Each number is 128 + 32 x the weight over its row's rms, rounded and kept within 0 to 255. Layers, rows and columns count from 0. The size above them is the row's rms in percent of the matrix's.

# layer 2 MLP up, 640x160, rms 0.118, rows 367-388, columns 0-159
size [ 97  97  91 100 103  99  91  98 109  96  96  89 119  97  87  87  91 104 112  96  96 102]
[[ 95 130 147 148 158 137  87  75 126 130 163 116 122 116  80 165 139 120 152 146 127  97 174 140 136 154  92 100 128  68 136 170 151 170 149 208  75 115 125 121 182 132 105 149 105 152 165 185 102 143 110 117 123 197 169 144 156 108 105 165 129  56 122  92 148 109 124 161 134  22  77  76 123  94 112  83 168 136  99 122 103 112 125  94 203  95 196  78 162 179 170 140 142 142 129 131 110 170 126 137 126  97 137 138 135 129  95 115 139 117 104 106 148 172 161 165  79 103 150 112 151 104 151 114 113 173 151 108 161  96 102 152 176  29 115  84 129 109 122 169 137 122 120 130  86 126 130 101 174 107 105 105 188 128 172 123 105 148 106 106]
 [121  91  85 150 187 163 132  91 129 130 102 126 147 113  93 152 132 168 125 114 172  73 161 120 159 143 101 148 175 139 145 174 114 114  95 128  73 103 148 104 132  71 159 116 149 154 127 125  96  10 132 139  96  59 148 106  83 116 130  97  90 140 100 123 132  54 147 140 100  92 173  76  81 132 134 118 148 139 185 124 166 100  89  81 166 105  64 159 154 124 104 151  94 130 121 151 146 173 148 160  53 108 153 141 110 149 160 128 122  92 159 138  94 116  86 117 113 116 157 180 110 159 129 105 125  98 115  70 159 137 114 130 175 136  60 129 104 176 144 127 106 140 158 137 154 142 168  71  89  61 115 105 112 181 119  96 168 107 137  83]
 [158 126 195 128 156 147  80  94 147 162 190 159 160 168 117 108 216 174 124 104 126 102 162 125 114 119  87 132  88 212  47  44  86 125 144 100 143 150 122 151 155 119  95 126  98 102 108 169 118 110 173 126 114 147 156 171  97 111 127 171 143 145 153 175 132 133  87 190 115 136 115 122 139 144 117 179 157  83  93  85 108 145 177 148 103  75 146 131 132 188 120 145  88 103 109 111  93 204 146  96 104 116 122 163 159 109 156 121 118  98 175 106 149 108 168  82 130  67 105 183 125 149 127 138 134 193 109 142 165 162 118 126 108 102 171 145  79 123 113 148  97 107 125 123 134  99  81 135 152 103 165 154 153 119 142 180  91  84 136 125]
 [168 146 145 156 151  50 120 123 120  71 213 151 165 135 156 133 123 134  29 157 147 116  52 139 175 148 126 170 113 113 103 107  84 145 147 183 141 106  79 139  40 144 141  93 162 150  91 115 124 146 101  61 136 124  83 107 164 156 126 175 140 137 137  84 182 132 140 175 117 104 124 126 117 142 121  77 102 151 130  93 144 164  74 144 144 114 118 144 121 119 107 122 144 163 153 132 152 188 123 109 156 182 127 166 187 152 156 112  94 139 138  59 156 111 132 111 152 151  65 177 170 120 178 128  96 126 108 115 113 140 103 137 111  76  84 136 112  68 136 132 116 147 142 175  97 133 137 144 190 118 175 107 146 141 140  98 137  67 110 110]
 [105  56 157 137 218 118 118 145 104 129 113 136  71 143 109 163 143 131 148 145  60 187 117 101 168 119 102 111  91 141 107 121 108 131 140 141 157 109 107 117  73 138 127 142  82 143 140 210  89 140  87 142  96  66 125 131 167 143 102 177 130 175  71 138 149 140 134 115 140 105 171  68 107 149 156 160 122  92 100 155 209 185  97 139 185 126 139  64 175 119 104 154 109 114 101 118 160  92 109 169 153  90 135 169 164 138 148 164 113 100 115 126  88 174  97 100 109 187  88 157  91 200 129 109 116  69 127 112 110 103 136 126 154 111 144  97 142  91 109 136 104 133 164 100 126 139 105 194 144 118 111 120 106 172 113 168 116  95 119 195]
 [ 94  74  75 192 178  95 126 158 127 107 110  86 116 135  86 112  59 163 119 137 113 117 104 127 153 132 152 135  76 119 130 132 110 113  87 167 153 130  94 151 151 158 162 135 154  65 110 188 135 123 116  86 104 128 159 111 116  82 160 115 112 199 150 169 153 197 106 130 109 115 122 120 104 203  65 105  96 110 149 150 139 103 115  73 132  84 115 107 160 149 111 130 118 125 146  58 106 161 142  79 115 171  91 128 167 134 165  77 181 111 156 141 125 140 127 106 165 154 129 119  73 125 144 124 161 114 142 173  52 129 148 165 164 170 153 162 125 174 146  89  99  83 128 155 153  89 119 151  63 181 102  86 127 127 176  87 170 132  76 125]
 [164 122  85  68 127 141 139 131 106 108  88 133 129 104 135 100 124 173 136 200 145 125  95 144 149 159 147 130 191 102 131 180  95 139 151 121  85 108  69  95  83  87 109 146 163  97 131  86 179 108 163 150 178  74  95 180 125  64 121 133 131 102 142 124 139 111 158 123 109 155 158 109  94 136  99 115 161 175 207 112 139 148 149 115  68  96 109 121 114 118 154 151 104 127  90 194 152 118 165 156 132 121  58 118 139 118 115 174 124 156 131  63 140 129 119 190 166 103 100 135 102 118 185  97 149 131 148  73  87 162 156  80 143 166 108 172 149  95 135 175 107 165 129 184 100 112 126 144 136 143 171  66 135  82  64 169 141  99 180 139]
 [ 97  72 160 128  53 137 133 148  84 171 100 101 101 145  41 129  35  85 150 130 118 160  46 159 131 135  99 139 120 128 121 135  92 113 138 170 122 129 118 126 120 124 132 153  92 103 151 181 112  91 142 108 125  58 163 142 128  96 115 124 103 158 108 127 194 141 167 157  67 169 113 126 137 180 147 117 139  83 128  87 147 183 143 148 104 157 119 138  82 131 125  70 104 155  89 216 128  97 157  55 128 131 137 166 145 142 141 113  99 177 107 127 128  80 114 147 157 172 122 162 159 135 140 115 101 159 114  73 141 111 151 148 115 124 195 138 101 116 124 115 145 139 137 161  93 149 105  43 158 208  99 126 143 148  91 151 120 143 109 127]
 [163  69 138 114 128 125  60  89 128 141 171 169  96 152 124 107 163 158 147 151  62 110 171 110 153  77 131 131  85 114 119 151 127  96 139 133 136 125  96 168 152 135 169 173 106 146  89 131 134  88  70  71 181 149 196 141 144  93 149 113 128 125 169  89 145 143 115 120 106 146 169 151 113 158 133 125 142 108 161  85 149 126  67 121 138 116 181 129 146 159 138 119  59 152 118 119 176 111 120 125 119 138 168 129 138 116 145  56 135 153 135 140 151 254 128 183 117 126 134 121 140 111 137 143 189  97 165 100 126 144  63 141 144  95 146 136 194 136  70 116 108 195 136  79 124 133 161  69 138 115 152 119 154 102  95 175 112  53 131 112]
 [ 93  85 156  71  80 114 111  98 103 136 162 213 114 211  82 163  92 114 113  80 117 162  99 126 129  85 148  71 144 116 170 120 145 169  94 192 141 134 125 112 130 146 134 132  93 189 125  91  97  34 107 115 156 104 145 137 137  84 161 108 119 157  73 156 144 152 120 123 178 105 106  89 174 109 170 120 149 124 127 159 128 155  90 124 143 139 120 120 200 192 134  99  79 148 117 119 138 180 124 102  47 162 171 117 191 133 153 155 139  77 140 181 123  92 134 162 120 179 139 170 144 146 108  83 142 135 102 149 134 179 120 139 163  88 152 127 130 172 117  82  93 135 126 111 124 129  99  96 127 132 133 157 165 112  85 160 158 130 165 109]
 [189 128  92 104 119 143 197 153 170 122 176 161 170 137 159 167 130 131 104 159 139 147 128 205 147 130 134 124 156 168 160 135 111 123 195 139 115 149  89 156 148 123 103 129 156 142 105 101 108  44 108 143 141 149  94 133  99 128 142 141 114  80 143 159 127  90 107 127 166 127 122  84 126 145  79  95 137  96  65  91 134 183 123 160 162 101 127 108  88  76 147 109 118  63 136  75 162 164 151 134 138 105  60  93 183 117 138 156  98  83 112 139 185  62 100 108 108 130 129 107 140 124 152  88 162 160 200 116 125  90 160 102  83 187 163 164 149 156 123 115 100 131  91 111  89  66 159  50 105 133 162 105 135 129 162 129 104  81  98 106]
 [ 75 126 137  81 116 118  98 101 175 149 159  86 147 171 108 191 172 152 202 173 106 109 167 135  71 137  82 114  61 114 121  90 141 130 159 142 154 106 150 144 160 179 104 114  76 104 156 115 162 126 121 133 123 109 144 119 145 127 141 117 112 146  93  51  67 129 133 193 114 126 140 126 127 130 143  65 194 102 134  95 129  92 118 106 121  97 199 132 170 129 137 102 104 101 142 148 111 141 155 101 145 129  91 134 128 151 104 110 154 134 110 142 130  53 118  75  97 195 149 189 150 132 108 169 140  67 126  87  99  95 157 131  74  85 129 153 120 127 117 105  98  93 141 161 196  78 136 101 134 104 176 135 202 113 148  84 170 152  92 134]
 [128  94 138 152 132 156 165 113 211 125 103 129 149 106 124 123 123 109 112  92 120 127  80  91 190 124 135 106 117 158 138  36 163  36 112 121  59 125 130 182 142 135 152 177 111 179 145  86 111 136 112  88 144 102 156 122 152 173 183 104 136 173 160  59 144 126 132 114  67 123 159  91  92 152 170 141 173 146 140  86 161 164 121 142 125 148  92 157 165  72 121 115  97 118 101 150 192 138 173 131  95 122 176  97 125 211  97  74  86 166 170 124 185 103 142 120 146  99 113 145  85 162  75 170 145 134 133 105  97 117 135 112 121  69 119 137 132 168 126 120 140 128 131  97 149 147 167 119 151 134 161  83 159 139 105 162 127 107 100  82]
 [125  93 124 119  97  99 176 116 126 130 104 148 141 122 168 110 146 148 122 138 151 110 153 208 109 145 184 108  93  87 123 152 145 101 115 124 126 102  44 111 122 196  93  65 131 176 178 125 201 102 146 113  42 108 128 166 137 156 170  54 108 120 127 102 166 159 130 142 121  79 168 125 110 147  92  85 113 155 149 182 150 150 149 133 112 136 130 114 123 130 160 118  83 105  55 131 177 127 164 134  75 164 128 140 159 137 146  91 141 111  73 173 150 151 160 148 106 162 157 137 143 173 100  80 136 121 119 144 134 138 109 101 139  81  86  97 146 158 166 157 101  97 120 143 103  86 128 146 145 106  94 108 232 150  98 172  54 124 131 126]
 [ 71 139 113 160 111  94 103 126 146 149 142 113  79 113 105 105 113 115 118 209  99 158 100 175 135  86 119 117 110 132 121  91 163  65 138 146 149 134 138 121 200 135 106 152 131  95 115 164 122  69 184 102 167 149 141 133  97 144  83 128 147  64 136 155 118 137  83 136 142 156 158 112 130 141 106 112 139 140  97  59 154 171 214  87 123 165 108  62 137 152 149 101 178 127 152 105  45 175 117 103 107 108 118 147 102 141 160 163 116 112 165 148 166 139  79  87 158 182 169 220 138 146 117 157 172 135 160 139 133 186 164 119 136 129 129 128 120 192 143  93 101 163 133 192 166  87 126 128  84 168  98 119 111 154 111 153 103 126  99  98]
 [ 99 128 129 169  91  97 128 124 128 118 122  53 154 114  94 113 138 175 146 138 141 135 111 182 154 114  87  80 135 164  86 118  73 132 111 158 149 134 196 151  72 157 101 103 119 118 101 138 110  93  87 125  70  86  89  71 107 134 183 142  76 138 113 120 114 147  72 112 152  86 115  90 120 116 133  80 121 120 148  96  97 122 138  91 157 151 122 117 169 142 143 137 144 132 132 100 172 199 154 137 116 120  86 226 143 160 205 196 144 111 133 172 119 158 139 116 110  79 143 206 121 149 141 199  91 121 121  86  89 122 164 155 122 138 122 146 121 155 168 128  92 129  73  79 156  93 183  90 102  97 110 139 159 171 120 168 167 157 111 128]
 [119 155 111 100 145 160 108 122 131 174 191 152 105 144 113 115  84  92 193 180 155  79 157 168  99 140 170 114 155 170 168 138 136 137 104 138  97 153 147 172  97 153 128 163 125 126  99  61 126 114 162 114  93 100 152 158  96 156 120 129  57 159 163 130 139 138  49 123 158 108 164  95  90 168 136 116 126 116 182  81  78 147 120  65 142 131 141 107 169 180 153  94 171 118 100 147 145 150 135  97 111 116  81 134 156 184 142 124 142 156 189 105 163  99 108 135 192  58 121 131 104 228 111 182  71 135 124 167 179 143 152 118 144 114  70 140 136 197  92 114 128 124 118 128 179 111 141 113 139 102  91 112 101 139 171 120 115 134 117 114]
 [ 99 120 165 163 164 171 120 126 117 121 105 120 121 153 164 157 122 133  72 166 140 138  98  82 114  95 195  97 129 160 100 122 135 148  58 214 150 156 153 153 140 139 134 119  52 173  86  77 121 134 128 145 125  95 128 117 130 118 134 126 136 154 161 144 149  94 118 151 125 165  83 112 118 132 110 195  88 108  86  80 140 127 110 117 154  89  69 149 102 113 153 150 135  87 124  96 146 129 120 127  89 131  94 120 145 146 128 148 112 147 110 158  89 137 201  59 133 172  85 170 148  59 134 133 118  94 154 134 212 116 120 111 148 116 150 173 121 107 136 182 176  88 135 154 111  88 193 148 165 204 128 152 138 168 133 113 208  67  84 130]
 [182 122 124 136 148  64  65 103  98 130 123 162 120 131 167 184 123  88 149 159  83 111 187 144 108 129 127 117 141 143 151 106 113 112  89 195 166  92 124 132 126 136 151  94  58 126 106  87  55 108 139 132 197 116 121 168 132  72 132 179  92 157 134 184 155 160 158 165 127 152  88 156 113 102 148 114 164 165 120 129 152 201 127 128 148  94 127  81 166 163  61 113 173  90 125 112  73 149  65 170  93  77 104 142 124 153 142 116 111 110 153  93 117  80 122 191 109 163 114 127 128 144 162 145  68 112 134 122 104 119 132  94 129 126 111 148 159 120 202 154 184 122 142 183  98 118 175 113 124 168 190 139 114 127 104 141  92 130 147  88]
 [147 139 136 137 145 139 123 174  83  87 149 127 106 143  31 120 163  74 103 161 181  71 139 139 101 170 142 138  85 135 172 120 114 193 124 128 212 168 117 118 200 119 159 101 100 126 171 109  98  64 151 118 108  92 107 180 105 173  98 133 148 148 116 148 139 152  99 145 180 109  99  58 118 154 110 111  84  66  98 142 139 105 113  89 136 128 167 142 167 130 158 109 169 178 158 179 146 184 153 147 115  90 145 123 166  95 152 117 141 110 149 130  90  81 152 124  67 170 124 121  95 159 133 158  79 146 101 115 115 141 123 103 121 106 152 142 104 106  73  89 119  94 104 122 101 147 179  52 177 136 149 124 124  88 135 112 122 124 151  65]
 [ 93  75 144 138 162  84 114 160 174 141 158  97 150 155 147  92 156 109  87 141 125  83 112 169 177 178 115 166 120 122 141 130  75 115 163 100 185 124 126 110 135 131  98 183 117 122 101 157  70 139 159 105 126  91  70 137 112  31 112 105 136 124 107 113 115 122 139  81 137 171 121 119 126 124 152 108 113  86 126  86 138 101  49 137 179 119 152  66 121 150 129 144 188 154 142 160 153 104 177 173 155 155 117 120 198 138 162 152 138 140 152  58 134  67 110  97 148 134 111 157 113 157 115 204 101  98  95 165 103 104  95 142  95 169 139 126 148  91 141 138 135  85 168  90 148 104  87 104 129 138  97 150 140 101  41 166 161 123 138  71]
 [186 165 149 191 152 146 166 164  71 119 136 102 160 113 127 138 157 114 133 127  67 149 157 165 148 178 108 109 126 176 154 110 105 119 103 148 142 119 112  63  83 132 131 155  56 151 158  72  71 136  85  82 168 116 134 118 131  97  67 194 114 133 149 133 151 116 148  72 109 161 222  78  85 182 126 132 160 137 111 144  80  83 106 141 130 148 145  91 135 115 102 147 173 151 130 145  69 109 113 127 134 130 164 163  91 105 176  78  86 137 138 158  67  98  97 133 176 146 132 109 157 101 154 172 167  98 148  85 102 113 156 137 129 131 153 174 103 130 112 133  95 200 137  97 179 164  84 123 129 134 133  70 100 137 131 109 146 136 165 110]]
# layer 2 MLP down (transposed), 640x160, rms 0.0794, rows 367-387, columns 0-159
size [104 101  94 119 105  87  99 101 112  98  97  89 114 100  85  83 110 115 101  72 104]
[[102 151  99 105 109 153 147 150 164 119 105 197 112 197 150 148 145  89 123 145 131 153  83 117 147 124 122 151 125 111 123 149  79 111 164 144 175 160 175 117 156 104 160 165 130 142 115  94 184 158 177  85 176 170  32 127 121 188 190 133 152 127 161 129  76 160 147 104  76 168 174 148  99 135 102 168 122 107 176  77  99  99 144 137 117 146  96 144 133 133 162 126 108 163 156  88  79  95 143 130 178 118 106 105 194 136 132 180 147 111 129  72 140 150  91  60 134 161 158 196  84 124 109 107 170 145 110 137  90 148 167 118  66 169 156 132 169 124 135  92  86 140 108 119  67 134  68 142 137 171 111 149  91 146 110 125 117 157 131 147]
 [136  82 178  79 141 129  67 119 156 113  97 122 179 104 128 124 119 162 155 111 104 111 157 124 131 110  61 105 162 122 153 126 117  88 129  83 130  94  91 159 117 138 119  76 160 160 169  96 143 148 108  98 134 177 131  91 120 115 138 138 133 132 138 128 144  87 110 163  93 113 141 143 184  81  95 141 149 144 123  93  41 165 132 100 110 112 198 164 113  78 126 164 158  57 161 129  98 194 120 113 149 143 154 184 130  67 117 128 124  96 102 111  93 136 132 159 125  96  72 147 133 111 154 130 106 126 109 112 152 108 194 137 146 104 126 191 154 126 132 187 122  96 142  76  89 142 142 146  71 118 192 190  68  95 115 152 137 225 173 129]
 [146 116 195  88 141 197 150 158 150 170 124 112 113  93 138 108 127 107 146  99 176 115 148 129 114 163 119 163 135 185 113 152 156 125  95 170 106 181  82 125 145  40 122 136  68 121 115 120 171 107  76 134 113 191 110 110  82 120 173  56 131 144 168 107 144 163  83 219 148 132 134  93 153 149 130 136 151 178 158 193 139 171  93 102 124 128 186 174 107 137 136 187  94 109 118 152  80 153 128 159 100 127 126 146 109 144 197 105 140  96 155 136 189 181  78 135 158 101  99 155 107 142  98 145 140 133  91 120 156 172 143 134  95 121 147 137 197 137 121  99 143 120  93  87 116 145  96 121 137 141  75 136 128 167 100 137  74 130 112 173]
 [181 177 154  98 106 172 111 151 109  88  95 149 144 128 148 122 147 129 169 199 153 136 156 127 163 121 120 148  94  84 236  71 121 108 109 152  88 132 107 139  96 119 160 193 142  99 119 140 146 163 141 166 148 128 121 148 164 159  98 106 121 162  92 111  93 136 109 169 149 156  77  68 127  86 147 158 118 127 109 123 131 139  83  95 153 116 116 146  35 168 185  95 116 135 127 160 142  82  96 106 159 148 141 116 152 147 153 150 174  76  83 100 159 119 103  83  90 108 172 198 104 102 131  84 114 169 100  84 125 131  98 155  55 126  67  95  55 135 151 152 133 156 152 131 107 136  75 116 145 119 144 116 106 132 119 156 156 166  79 111]
 [139 121  83 108 177 143 156  48 214 133 169 114 137 118 157 127 141 117 119 138 157 147  83  92 142 156 217 148 146 150  55 109 154 120 115  77 105 106 154 147 155  37 124 172 134 129 159 158 119 110 130 175 113 115 137 144 160 151  79 122 133 151  73 120  37 124 129 114 144  84 117 157 149 139 122 106 114 144 154 171 180 166 183 119 176 176 102 105 139 125 145 125 148 134  89 123 120 175 149 120 126 118 157 169 134 118 161 128 148 145 130 134 101 117  51 178 190 181 145 109 161 111 131 112 147  85 151  70 149 129  84 137 136  56  75 103  91 142  71 163 149 120  97 109 112 138 175  81 144 152 135 110 167 125 166 138 133 118 123 139]
 [169  97  79 117 125  79 129 133 160 136 108  82 141 121 168 134 109  97 138 144  83 154 146  95 187  98 137 140 123  78 123 141  71 157 107 177 111 155 116 136 176 107  86 163 157 119  97  95 199 145 170 153 130 138 148  58 104 197  80 102 105  73 165 172 170 105 134 142 114  99 161 151 101 151  88 145 130 149 131  98 159 139 180 143 151 135 115 121 159 128 117 144  78 102 106 163 123  76 138 115 120  79  64 101 117 188 115 146 149 121  97 112 142 149  91 101 226 178 165 159 160 131 165  58 122 162 160 159  69 113  93 153 121 145 170 144 127 159 136 117 128 106 140  99 170 164  77 142 149 137 122  57 132  86  82  93 131 103 121 108]
 [103 110 121  79 104 159 120 128 136 109 120 125 152  97 167 152 122 161 126  60  71 147 168 126 109  84 111 151  59 106 119 106 145 129 151 129 136 113 133 129  85 121 116 181 145 143 170 105 166 150  93 118 191 147 137 175 214 102 169  49 125 191 124 173 116 125 178  91 134 157  55  94  82  91 105  95  58 147 161  87  90 124 121 113 136 119 108 119 109 138 110 134  97 213 112  96 137 156 163 125 141 120 157 150 157 137 118 139 111 142 120 124 168 162 164 174 174 102 130 177 138 104 130 135  98 126  94 160 163 156 144 139  89 121 150  98 134 102  84  66  92  78 139  77 169  47 143 129 137 145 183 151 142  75 115  95 134  90 120 136]
 [149 145 114  65 135 145 224 153 143 178 179 115 124 162 150 111 165 128 129 152 162 160 120 115 122 106 167 115  98  63 100 182  98 120 118 117 138  84 113 133 132 143 225 133  94 131 107 138 124 109 165 101 119 175  94  59 124 141  99 126 131 114 181 122 158  75 134  67 155 101 176 149 119 138 131 141 122 157 143 170  86  85 180 175  87 108 181 149 118  57 169  96 133 142 161 107 116 160 116 152 129 142 116 137 109 159 131 109 186 135 157  89 178 117 107 111 116  28 148 103 132  89 113 138 142  82  76 178  92  93  92 162 117 142 125 130  72 160 138 122 121 136  95 122 139 113 168 131 103 169 101 117 106 124 126 134  73 134 196 126]
 [162  70 143 141 140 164  97 110 112 162 114 159 152 120  25 149 144 110  78 161 103  85 146 105 160 138  93  77 122 145 119 130 117 113 141 141 105  82 102 114 147 114 201 115 111 112 115 157 150 101 122  77 116  72 219 133 157  67 137 106 139 133 175 107 146 233 115 118 121  97 149 114  92 127  96 158 145 120  88  89 148 107 179 198 149 103 215 136 123 152 118  90  92  55 150 131  92 121 189 133 120 167 156 107 109 129 157 154 127  89 173 124 152 122 160 177 118 141 165 149 122 126 148 157 119 126 120  95 160 139  86 100 134 122 113 134 185 143 126 104 109 119 131  86 132 162 182  85 185 156 112 101 130 118 153 159 102  91 138 154]
 [150 151 120 148 135 144 136 130 170 175 166 162 160 207 112  84 115 115  63  98 130 160 122 117 105 121 110  93 187 151 127 147 122 101 151 132 121 113 104 158 102 162 206 134 123 110 159 144 175  85  95 125 127 142 116  85 147 157 167 188 183 144 165 139 153 206 158 121 158 141 148 123 156  82 111 167 134 126 144 130 139 134 157 180 134 174 130 136 150 135  94  97 127 184 164 104 142 176 171 106 126 149 126 141 100 109 118 192 129 150 154 184 181 149  60  89 147  67 129 158  94 143 128 104 111 114  88 119  52 144 165 117 138 137 164 138 110 144  70 130 120 164 145 108 208 139  43 148 122  95 103 104 147 102 126 143  84 141  90  65]
 [123 123 155 118 128 118 100 156 139 131  87 137 166 112 161 150 181 120 167 116 189 132 152 147 178 160 154 120 183  96 108 116  89  89 132  73 108 112 118 183 107 126 148 113 131 148 162 178 148 150 141 135 133 108 105 127  82 218 100  85 146 110 119 139 109 180 100 136 179 126 126 159 171  88  94 162  80  79  72 116  99 111 123 134 110  60 132 124 150 139 130 114 170 102  97 144 134 153 160 170 158 122 152  78  31  89 126 160 185 105  97  93 123 139 111  87 179  77 150 120  51 163 132 124 143 125 135  83  73  94 133 128 119 130  79 121 139 114  69 150 135 178 121 116 122 163 135 208 138 109 180 148  93 151  99 132  81 105 142  80]
 [168 162 166 134 152 151 128 140 149 124 111 120 129  85  96 138 126 142  87  77 166  80 103  73 129 131 101 137 184 109  46 125 103 179 108 210  99 153 177 133  70 125 131 118 169 158 182 174 145 169 198 107 105 127 166 172  99 101 102 126 103 179 112 149 154  72 161 112  96 132 134 118 100 111 111 178 132 160  72 195 156 176 157  83  93  94 112 162 124 128 147 101 149  87  90 133 114 127  83 101 143 103 123 146 133 103 122 128 121 104 123 137 122 116  96 252 122  96 160  96  94 154 167 111 141  97 105 165  82 144 116 146 122  77 123 124 160 130 151 133 136 149 114 158 150 124 130 143  61 134 113 161  98  63 119 154 172 107 122 133]
 [150  80 142 136 183  96 128 133 135 130 159  77 119  73 137 172 145 164 142 113 139  87 150  92 204 119 132 115  84 168 116  73 129  81 112 152 139 140 146 117 103 136 159 112 110 170 120 196 128 129 173  92 160 125  94 145 136 146  90 140 128 110 115 102 108 138 180 163 149 134 150  49 145 122 171 151 172 163 170 143 119 126 126 152 162 121 105 161 126 115 128  97 103 110 123  82 202 169 164 111 103 145 136  81 166 111 101 118 122 162 168 100 131 160 144 190 156 136 123 132  96 158 159 103 132 210 177 103 109 148 175 168 111 116 109 127 167 162  78  81 116 173 129 154 134 107 117  52 161  69 109  74 145 160 131 153 150 103 116 230]
 [128 112 114  73 128 173 156 172 172 107 127 140 115 103 146 124 139  88 161 103 110 164  93 220 104 133 105 132 114 129 181  98 115 114 147  50 102  79 103 158 104 133 121 141 119 145  94 164 149 101  91 142 149 172  96 169 142 123 127 108  84 166 112  94 160 163 185 122 119 120 150 129  83 146  42 182  81 115 164 162 195  90  90 118  98  72 117 143 165 162  97 146  80 121 173 156 123 127 183 157 171 155 135 221 104 121 131 120 132 135 147 128 170 141  97 102  77  92 133 120 109 166  98 143 122 119  89 127 108 124 125 131 193 142 101 166 116 125  78 146 110 108  95 150 173 163 103 153 111 134  56 143 112  88 123 133 159 120 172  68]
 [115 151 170 129 133  91 132  92 115  86  78 116  65  63 180 100 121 134 127 110 142 169 102 112 145  89 123 147 161 155  95 193 101  91 134 111 103  98 148 155 143  71  48  79 154 132 121 126 209 130 164 125 124 142 114 105 107 191  70 145 148 103 150 189 122 130 183 125 142 104 113 199 152 115 140 171 123 147 140  97 169 148 143 164 147  95 153 160 119 133  97 100 107 135 124 152 119 135 136 142 139 130 185  99 128 129 112 147 172 101 132  73  95 109  94 169 104 139 124 111 145 100 144 152 154 167 151 165  65 167 104 122 139 147 167  95 111 108 103 145 111 108 158 132 102  82  76 124 157 115 180 168  81 164  93  66 143  86  49 195]
 [237 143  83 132 121 144 115 167 121 123 116 102 140  95 165 113  77 126 105  88 109 101 117 183  93 139 104 156 109 144  89 127 108 137 176 129 132 110 107  99 101 140 114 131 134 164 179 189  75 131 120 153 192 143 102 103  91 111  93 126 156 150 147 115 160 101 117 145  90 166 141 163 119 134 168 152 121 146 147 150 164 105 172  63 127 155 102 144  91 122 124 104 157 178 143 179 140 160  97 191 105  86 135 155 110 101 157 123 100 101 147 132 135 176 142 158 165  56 127 137 148 131 126 187 104 144 131  98 176 114 203 179 178  92 123 126 144 103 120 206 177 124 139 202 174 165 148 138 125  82 138 121  97 104 171 172 187 129 110  82]
 [119 127 130 115 111 149 117  82 151 123  61 111 172  71 157  47 120 133 209 174 159 105 119 125 143  82 115 160 103 143 170 165 135 142 167 147 137 131 120 127  99  55 143 170 194 172 108 125 117 148 138 140 177 129 135 148 103  75 200 193 132 177 135 115 140  85 107 165  91 100 144 131 125 222 161 111 167  91 123  86 125 143 164  77 140 122 126 136  87 172 169  89 127 101  92  86  46 169 116 144 119  91 151  87  88 103  94 150 131 134 108 132 115 136 143 122 146 133 158  65 160  77  97 134 118  97 106 119 181  84 146 131 171 145 160 169 159 104 149 129 119 125 115 133 147 115 133 143 102 159 164 124  95 112 138  91  86  76 116 133]
 [124  96 122 120 128 158 136 103  93 136  87 126 168 117 153 125 171 136 153 111 100 162  51  93 117 147 158 141 112 158 134 102  59  96 162 135 134  94 105  99 125  80 119 114 154  95 151 182 149 147 127 141 162  98 143  99 183 146 148 150 162 125 105 110  62 175 143 202 107  98 179  96 113 131 152 189 154 154  98  97 149 162  89  97 128 192 109 156  96  94 104 152 139 126 185 137 147 182 142 147 191 159 184 137 134 137 101 120 155 131 170 180 183 109 143 151 107 141  69 102 173 188 192 127 121 174 106 113 132  87 124 143 119  84 145 145 115 149 103 141 118 149 150 111  70 105 172 184  55  91 123 118 120 179 124 129 161 164  81 169]
 [129 150  94 109 106 139 134 133 135 114 137 184 163  97 119 160 102 126  82 152  92 112 108 103 134  88 145 114  86 142 146 105 128 132 126 152 141 133 133  91 174 128 128 118 139 112  69 100 144  75 107 116 238 128 116 166 104 143 119 121  92 158 134 118 116 211 142 119  54 157 139 123 145 147 175 142 158 166 142 150 116 104 130 125  78 135 145 141 174  96 114 116 131  89 160 118 107  75 185 157  71  90 116 135 160 134 125 120 155 120 148  54 152 108 128 114 142 121 148 141 177 130  96 138  90 136 142 142 101 167 127 152  60 203 119 190 160 140 186 168 169  90  93 138 102 127 156 170  86 136 140 145  34 193 199 168 161 106  87 104]
 [212 151 137  91 137  68 155  96  91 132 132 163 100 140 182 178 134 141 149 111 138 155 103 136 105 154 145  74 189  67  92 151 161 149 171 177  76  90 113 165 103 177 191 125 158 120 142 132 154 193  61 115 119 115 127 120 156 150 127 178 122  84 150 150 128  88 123 188 102 134 171 183 113 162  74 113 112 146 122 115 141 140 164 160 114 122  89 156  95 132 122 123  92 163  99 108 143 130 105 139 132 154 107 106 113 105  63 121 196  99 126 114 151 128 115 132 138  53 164 131 172 126  87 122 152 109 141 121  60 123 117 115 127 102 154 108 125 137 127 139 134 145 153 115 161 148 131 135  52 144  55 172 210 165 152  92  94 121 110 176]
 [193 161 174 155 110 164 132 190 137 112  92  45  99 124 177 115 116 126 159 144 192 124 155 121 114  90  84  78 135  96 155 174 170  93 154 122 124 130 125 117 155  78 144 115 154 160 148 176  88 156 114 151 213 117 158 127 160  98 135 123 150 164 120 121  90 139 160 108 129 155 101 143 192 128 116 139 130 165 132 130  96 194  66 120 104 170 138 101 107 133 149 113 123  72 141 177 199 112 135 102 102 162 133 100 147 116 151  82 112  91  84 114  85 121  73 108 123  84 170 143 118 105 149  95  89 108 101 140 143 179 144 129  83 163  77 142  82 146 171 111 185 150  73 112 148 138 127 111 131 205  70 100 153  88 131  99 117 155 131 132]]